{"n_layer": 10, "d_model": 768, "d_mlp": 3072, "bias": "none", "tie_embeddings": true, "init": "uniform", "init_std_qkv": 0.018, "init_std_o": 0.0, "init_std_up": 0.018, "beta1": 0.9, "grad_clip": 0.5, "decay_shape": "exp", "batch_tokens": 65536, "seq_len": 1024}
Each number is 50 + 12 x the weight over its row's rms, rounded and kept within 0 to 99. Layers, rows and columns count from 0. The size before them is the row's rms in percent of the matrix's.

# up: layer 2 MLP up, 3072x768, rms 0.0312, rows 1807-1819, columns 512-639
# down: layer 2 MLP down (transposed), 3072x768, rms 0.0282, rows 1807-1818, columns 512-639
up1807 100:48 36 43 69 54 47 63 62 59 63 68 52 39 41 48 72 47 54 59 64 52 77 58 60 46 37 48 38 66 48 53 58 52 47 43 42 32 51 55 47 65 72 60 32 44 36 44 52 50 48 46 48 50 10 63 54 78 46 48 58 66 34 36 73 58 50 39 49 45 24 53 53 48 54 36 53 48 28 53 78 62 60 42 51 43 70 61 61 62 57 51 42 45 37 64 49 43 43 55 55 60 76 36 37 45 48 50 53 48 38 51 51 60 41 42 70 55 62 59 37 41 29 49 38 32 55 38 63
down1807 100:29 59 55 53 58 51 58 79 46 47 43 36 31 55 43 58 58 64 60 46 48 35 58 52 50 46 46 38 34 48 49 47 46 56 46 48 63 40 57 68 54 50 39 53 36 49 49 56 28 32 56 64 32 55 57 49 40 37 48 48 29 53 40 65 55 51 46 61 70 37 52 62 43 43 53 50 45 44 45 49 31 49 45 26 66 49 59 39 45 34 52 62 49 53 51 37 42 40 52 74 64 54 55 54 39 53 63 44 68 81 47 48 28 64 66 57 72 67 61 45 38 58 55 47 54 61 64 41
up1808 102:40 72 60 52 43 53 51 70 47 53 39 49 34 64 43 63 63 64 54 31 64 45 33 67 44 35 47 41 48 66 24 63 47 53 59 54 28 56 43 48 33 35 61 57 40 39 68 74 37 33 46 26 31 49 50 37 62 86 42 48 51 43 45 57 82 34 54 33 42 58 49 64 40 52 37 29 65 59 38 45 37 39 46 51 42 48 46 63 55 64 64 52 37 49 65 54 50 43 46 40 60 37 32 49 61 81 37 67 61 61 59 56 47 45 62 63 46 47 39 57 51 25 45 48 62 46 37 39
down1808 101:56 65 46 46 48 82 44 56 55 60 39 36 50 46 39 50 49 78 64 53 38 55 55 62 56 60 49 41 33 30 57 54 37 57 70 35 45 39 65 57 40 53 44 48 45 56 58 44 28 43 39 51 57 53 77 42 33 34 40 70 47 41 56 66 40 69 49 69 52 49 40 48 44 53 53 30 55 28 35 55 78 59 42 48 66 32 45 45 47 62 35 80 57 47 64 43 54 54 32 35 42 48 42 43 32 56 51 52 39 23 50 38 51 57 40 45 22 48 56 54 52 75 49 42 31 68 46 46
up1809 102:58 54 52 31 46 73 48 58 58 29 49 45 58 42 55 48 52 65 38 64 34 51 44 46 46 61 57 45 33 62 47 37 44 54 68 63 41 58 56 51 39 58 66 42 42 48 47 46 29 54 47 50 56 38 28 17 45 85 52 50 72 62 50 43 43 50 59 56 55 49 49 34 36 50 36 26 44 37 32 43 50 65 42 35 61 45 33 56 49 52 56 35 38 48 71 67 64 53 67 46 43 11 51 54 38 44 71 71 57 61 47 54 55 47 45 52 58 61 66 57 48 44 38 35 39 38 55 64
down1809 101:41 60 51 59 44 66 37 72 68 46 56 37 41 30 51 39 61 47 54 54 51 51 65 70 55 62 34 50 78 62 50 68 47 61 48 34 48 30 29 45 41 41 57 50 75 50 36 44 53 32 48 51 60 58 66 43 68 29 59 49 53 57 67 39 48 74 44 59 70 44 33 80 44 51 21 64 37 49 58 49 54 49 64 45 68 50 45 43 51 15 49 49 43 47 47 45 50 49 34 52 55 66 63 62 45 50 55 60 43 35 56 43 35 63 46 42 44 43 44 46 42 69 45 47 66 67 51 42
up1810 097:58 60 61 47 49 32 55 71 65 22 57 58 65 34 31 66 39 59 67 55 26 62 56 74 37 61 54 53 33 36 36 33 40 59 22 52 60 33 38 41 43 45 51 43 30 38 25 62 43 33 41 33 55 46 25 49 41 65 40 50 55 63 56 35 53 58 36 50 58 62 49 24 51 58 36 46 47 52 47 61 57 61 50 58 56 57 50 47 47 52 59 64 75 33 63 66 61 54 55 33 44 21 58 43 44 50 65 54 50 42 50 61 49 59 55 53 57 47 54 55 41 44 49 18 72 28 47 57
down1810 103:45 53 62 69 48 33 56 76 36 74 30 63 49 55 48 48 44 21 49 42 27 39 41 35 59 58 45 49 50 63 40 51 59 56 38 61 47 30 21 55 44 70 41 53 80 55 55 44 57 39 67 59 39 40 77 53 50 48 56 53 34 56 66 55 43 46 47 36 41 49 55 77 41 37 48 26 46 45 56 47 59 46 32 47 50 53 58 43 55 45 40 47 37 66 56 42 52 36 36 48 35 45 48 60 37 53 57 46 69 52 64 38 36 51 45 70 47 69 35 61 60 63 53 54 27 32 45 49
up1811 102:43 51 35 42 46 48 54 68 67 50 58 56 64 33 46 58 58 73 56 38 46 51 39 63 57 66 51 53 39 34 59 55 35 43 45 53 50 39 45 40 34 38 76 50 55 29 47 58 45 53 41 49 55 42 45 71 60 36 57 40 50 63 67 50 54 48 66 66 46 42 32 56 59 38 56 39 28 55 52 51 51 36 47 48 60 50 61 36 52 49 24 49 54 45 28 56 66 34 42 63 50 53 30 48 36 48 53 57 52 51 48 44 47 47 58 62 47 57 42 27 37 49 56 54 54 41 59 39
down1811 098:43 43 43 63 51 32 54 55 70 49 38 27 37 43 72 60 67 39 32 59 36 44 63 61 36 60 55 35 62 58 47 58 62 57 44 45 52 71 49 34 33 50 41 52 48 50 26 50 32 51 51 60 38 48 66 57 55 42 19 56 55 41 50 29 34 44 61 75 59 59 64 48 67 67 46 60 53 51 50 75 73 65 62 28 46 56 36 55 48 42 60 69 55 53 58 39 72 57 54 61 52 58 63 53 41 21 57 49 38 58 41 53 46 52 28 28 31 14 26 42 39 66 38 52 37 48 70 39
up1812 104:68 32 66 45 59 44 41 75 46 59 52 47 51 54 47 73 62 41 51 36 26 52 39 64 44 52 63 50 64 49 50 66 47 42 58 70 55 35 76 59 30 46 51 63 36 61 36 45 38 52 44 52 64 62 61 47 42 48 45 43 74 88 59 46 68 46 73 62 56 66 52 30 59 52 40 51 60 41 61 55 58 33 40 63 63 47 35 45 67 45 52 63 36 39 51 55 56 60 40 56 51 51 32 27 42 29 38 63 61 60 53 65 61 56 49 33 42 41 56 47 45 54 49 49 44 48 60 50
down1812 102:33 31 41 39 38 54 33 52 46 34 27 55 55 44 61 39 38 51 45 57 46 48 36 24 54 27 51 34 41 62 42 36 45 60 70 58 28 38 51 42 35 67 57 47 38 51 51 49 69 58 62 25 51 64 45 52 25 68 61 33 54 69 43 72 43 49 71 41 50 41 76 53 37 49 62 50 40 32 66 51 45 52 56 44 38 61 69 49 43 71 49 69 45 54 36 38 50 48 61 32 48 59 49 59 68 66 67 45 61 40 67 62 63 51 30 81 51 77 43 20 57 32 48 68 60 52 49 54
up1813 103:66 33 48 50 65 38 33 47 58 48 57 48 40 48 54 71 63 74 61 45 62 71 43 51 47 51 54 40 53 60 41 50 55 32 47 58 50 36 37 74 26 75 75 49 35 60 45 65 70 43 65 32 43 48 29 49 51 61 55 33 47 41 43 52 54 59 58 40 62 64 19 43 40 28 30 46 43 47 48 54 37 70 34 44 65 55 25 55 55 40 44 52 66 44 53 27 29 44 53 39 53 45 43 58 53 54 49 63 46 43 37 49 64 49 51 46 30 54 48 51 50 34 67 58 32 41 50 67
down1813 107:67 53 35 38 62 45 33 50 48 43 51 53 52 48 42 33 63 44 46 42 45 52 57 64 65 67 54 37 70 73 56 45 34 48 49 38 42 47 32 63 67 49 35 40 59 34 42 53 48 59 40 47 50 50 75 53 43 39 43 65 44 40 49 75 44 35 62 47 50 63 90 49 61 37 62 69 31 30 51 65 64 48 49 52 49 62 55 54 56 51 37 49 51 54 49 48 41 60 47 52 54 76 89 39 73 39 52 47 31 20 32 55 53 41 48 52 48 43 45 49 63 48 38 55 57 61 49 54
up1814 098:32 63 46 29 46 44 31 48 40 41 66 27 61 49 55 47 60 68 63 59 48 49 42 61 35 60 54 59 43 88 35 67 40 44 33 71 46 78 75 53 34 37 66 54 34 68 50 55 58 49 51 15 58 50 37 40 49 59 29 49 41 48 48 49 35 43 50 45 50 38 60 48 60 64 35 63 70 51 50 59 52 77 39 40 50 47 51 71 65 26 33 37 55 51 50 22 42 47 51 41 66 27 45 64 48 54 76 58 54 63 34 48 30 42 64 39 50 44 55 66 58 30 49 47 42 49 36 52
down1814 099:51 57 57 50 60 46 29 46 30 50 46 44 53 48 51 59 56 62 49 47 63 60 65 59 29 77 55 38 36 40 50 45 50 42 52 58 52 32 53 38 74 54 29 54 37 49 52 41 43 50 41 67 47 44 60 40 58 51 74 49 68 51 54 56 59 57 43 54 24 25 40 57 60 26 41 58 42 42 53 53 55 47 75 74 51 49 60 46 31 47 56 56 43 63 45 40 64 53 55 48 42 46 48 40 57 28 53 54 53 40 44 51 41 53 34 29 27 55 61 39 33 42 43 61 51 63 51 53
up1815 104:59 56 56 45 60 53 58 45 19 43 62 86 41 65 39 51 39 46 66 60 33 41 57 52 43 54 61 64 61 37 56 63 56 58 38 49 36 53 41 44 59 58 64 59 50 57 45 18 38 65 36 63 51 55 49 40 61 45 33 51 55 66 56 48 64 49 54 59 65 30 31 60 58 73 62 45 63 25 63 44 54 37 39 66 40 68 43 44 47 52 47 60 55 61 45 68 40 55 40 32 42 41 38 51 59 27 31 41 62 56 42 49 70 45 66 48 51 35 42 65 53 46 46 49 46 40 53 63
down1815 100:58 62 34 39 65 53 43 47 41 44 48 54 51 55 43 55 34 54 44 40 38 55 62 39 27 43 50 20 41 50 25 53 33 66 45 56 56 43 68 62 57 59 48 60 40 80 62 53 33 53 70 38 58 57 55 74 54 56 57 47 57 39 45 42 43 53 39 41 68 68 59 59 63 60 42 28 60 63 53 50 53 59 65 61 54 37 45 49 60 35 63 59 30 36 38 31 60 52 72 27 52 33 65 78 47 53 78 58 50 62 56 49 52 28 27 60 47 81 68 41 31 52 51 50 46 47 69 67
up1816 104:51 61 42 61 38 36 62 52 60 53 64 41 39 42 55 59 67 49 43 32 34 61 42 50 63 41 64 42 41 58 38 58 54 31 49 54 71 47 69 48 29 53 50 48 13 61 49 76 40 46 41 59 42 48 51 50 71 43 73 62 65 42 64 60 64 78 39 49 34 47 47 26 34 49 43 39 21 41 61 41 53 52 22 33 61 58 40 40 58 48 66 37 38 32 55 46 61 59 56 77 41 44 46 34 37 62 61 39 59 48 42 51 85 43 30 46 57 56 75 60 41 27 58 42 63 25 46 42
down1816 106:51 36 43 47 69 69 44 41 43 53 59 52 42 84 34 69 31 59 35 37 78 37 61 42 58 37 46 53 53 64 45 49 48 77 42 45 42 63 50 41 40 48 59 34 49 30 68 61 39 57 67 41 53 29 64 42 35 48 38 44 44 78 42 54 48 31 70 36 34 50 51 17 55 56 67 34 39 37 58 48 57 52 38 41 58 43 42 55 36 73 43 55 38 41 17 52 57 63 36 45 48 53 38 47 52 44 48 38 36 59 49 44 58 63 46 58 28 35 29 55 42 63 57 63 60 49 46 53
up1817 095:59 53 71 45 52 56 55 51 43 43 63 70 47 62 39 48 44 62 41 71 35 57 56 57 51 52 60 45 41 70 44 49 43 60 49 49 32 50 49 82 58 45 37 39 82 62 41 37 40 42 38 50 58 46 58 38 48 75 40 53 43 50 47 77 57 41 25 62 48 30 36 60 42 57 69 59 60 35 57 59 51 41 31 43 59 50 50 72 72 19 67 69 49 44 55 76 53 72 44 68 44 39 59 43 55 64 40 57 39 40 31 49 55 33 29 56 54 51 44 34 46 46 60 52 53 65 37 63
down1817 098:45 43 70 67 43 44 71 71 51 48 32 53 46 38 51 44 52 43 51 55 48 42 56 42 46 54 52 63 44 27 37 55 41 66 52 39 42 57 52 40 37 54 65 28 36 54 60 70 62 33 54 50 35 33 44 57 51 47 56 54 40 50 63 32 72 38 45 64 42 66 48 38 58 41 52 62 42 80 41 45 48 46 42 48 56 53 58 52 46 79 37 47 47 52 47 54 37 38 43 34 53 50 49 45 54 40 57 29 57 61 71 38 42 44 39 53 87 52 59 39 39 50 53 40 54 38 46 39
up1818 100:37 66 53 33 65 57 52 48 58 37 41 50 26 48 54 60 32 81 44 45 29 42 36 43 66 49 54 27 64 45 43 52 50 49 69 51 33 45 50 43 35 47 46 26 62 56 56 47 50 70 63 38 30 71 54 54 59 48 56 40 76 45 48 58 66 30 70 37 32 58 27 43 52 42 42 50 64 58 45 57 64 67 45 58 62 33 51 28 64 47 66 44 24 56 58 52 64 44 41 64 63 39 24 31 44 33 49 49 46 36 36 26 50 63 48 49 37 38 55 50 61 46 40 39 46 37 27 38
down1818 100:52 48 37 35 63 34 42 65 56 31 60 46 46 59 36 60 53 44 21 42 42 42 47 46 46 51 49 58 33 60 42 59 52 54 48 37 61 42 44 43 46 55 66 45 46 55 38 55 66 53 49 52 41 36 39 47 51 67 61 42 58 64 35 51 42 52 42 50 44 47 64 57 39 70 62 66 56 51 40 54 58 53 44 51 55 51 59 62 45 33 64 54 50 57 69 29 44 58 41 36 47 57 57 64 25 42 66 67 63 64 45 68 50 45 43 45 55 41 70 57 49 59 50 72 47 56 65 58
up1819 105:73 56 32 33 49 67 46 61 54 39 60 52 46 59 44 48 68 41 51 70 49 66 49 68 56 55 68 53 55 67 41 46 42 65 52 56 76 64 54 53 64 40 33 55 68 45 54 51 43 35 54 50 31 43 31 33 47 54 45 54 38 43 28 55 60 59 58 41 51 32 32 43 51 37 35 56 64 48 60 58 51 57 77 52 58 57 58 43 50 42 41 45 39 25 49 67 32 57 38 57 59 48 44 49 28 84 52 50 64 46 44 41 43 45 47 46 49 44 42 51 67 47 55 35 54 57 63 37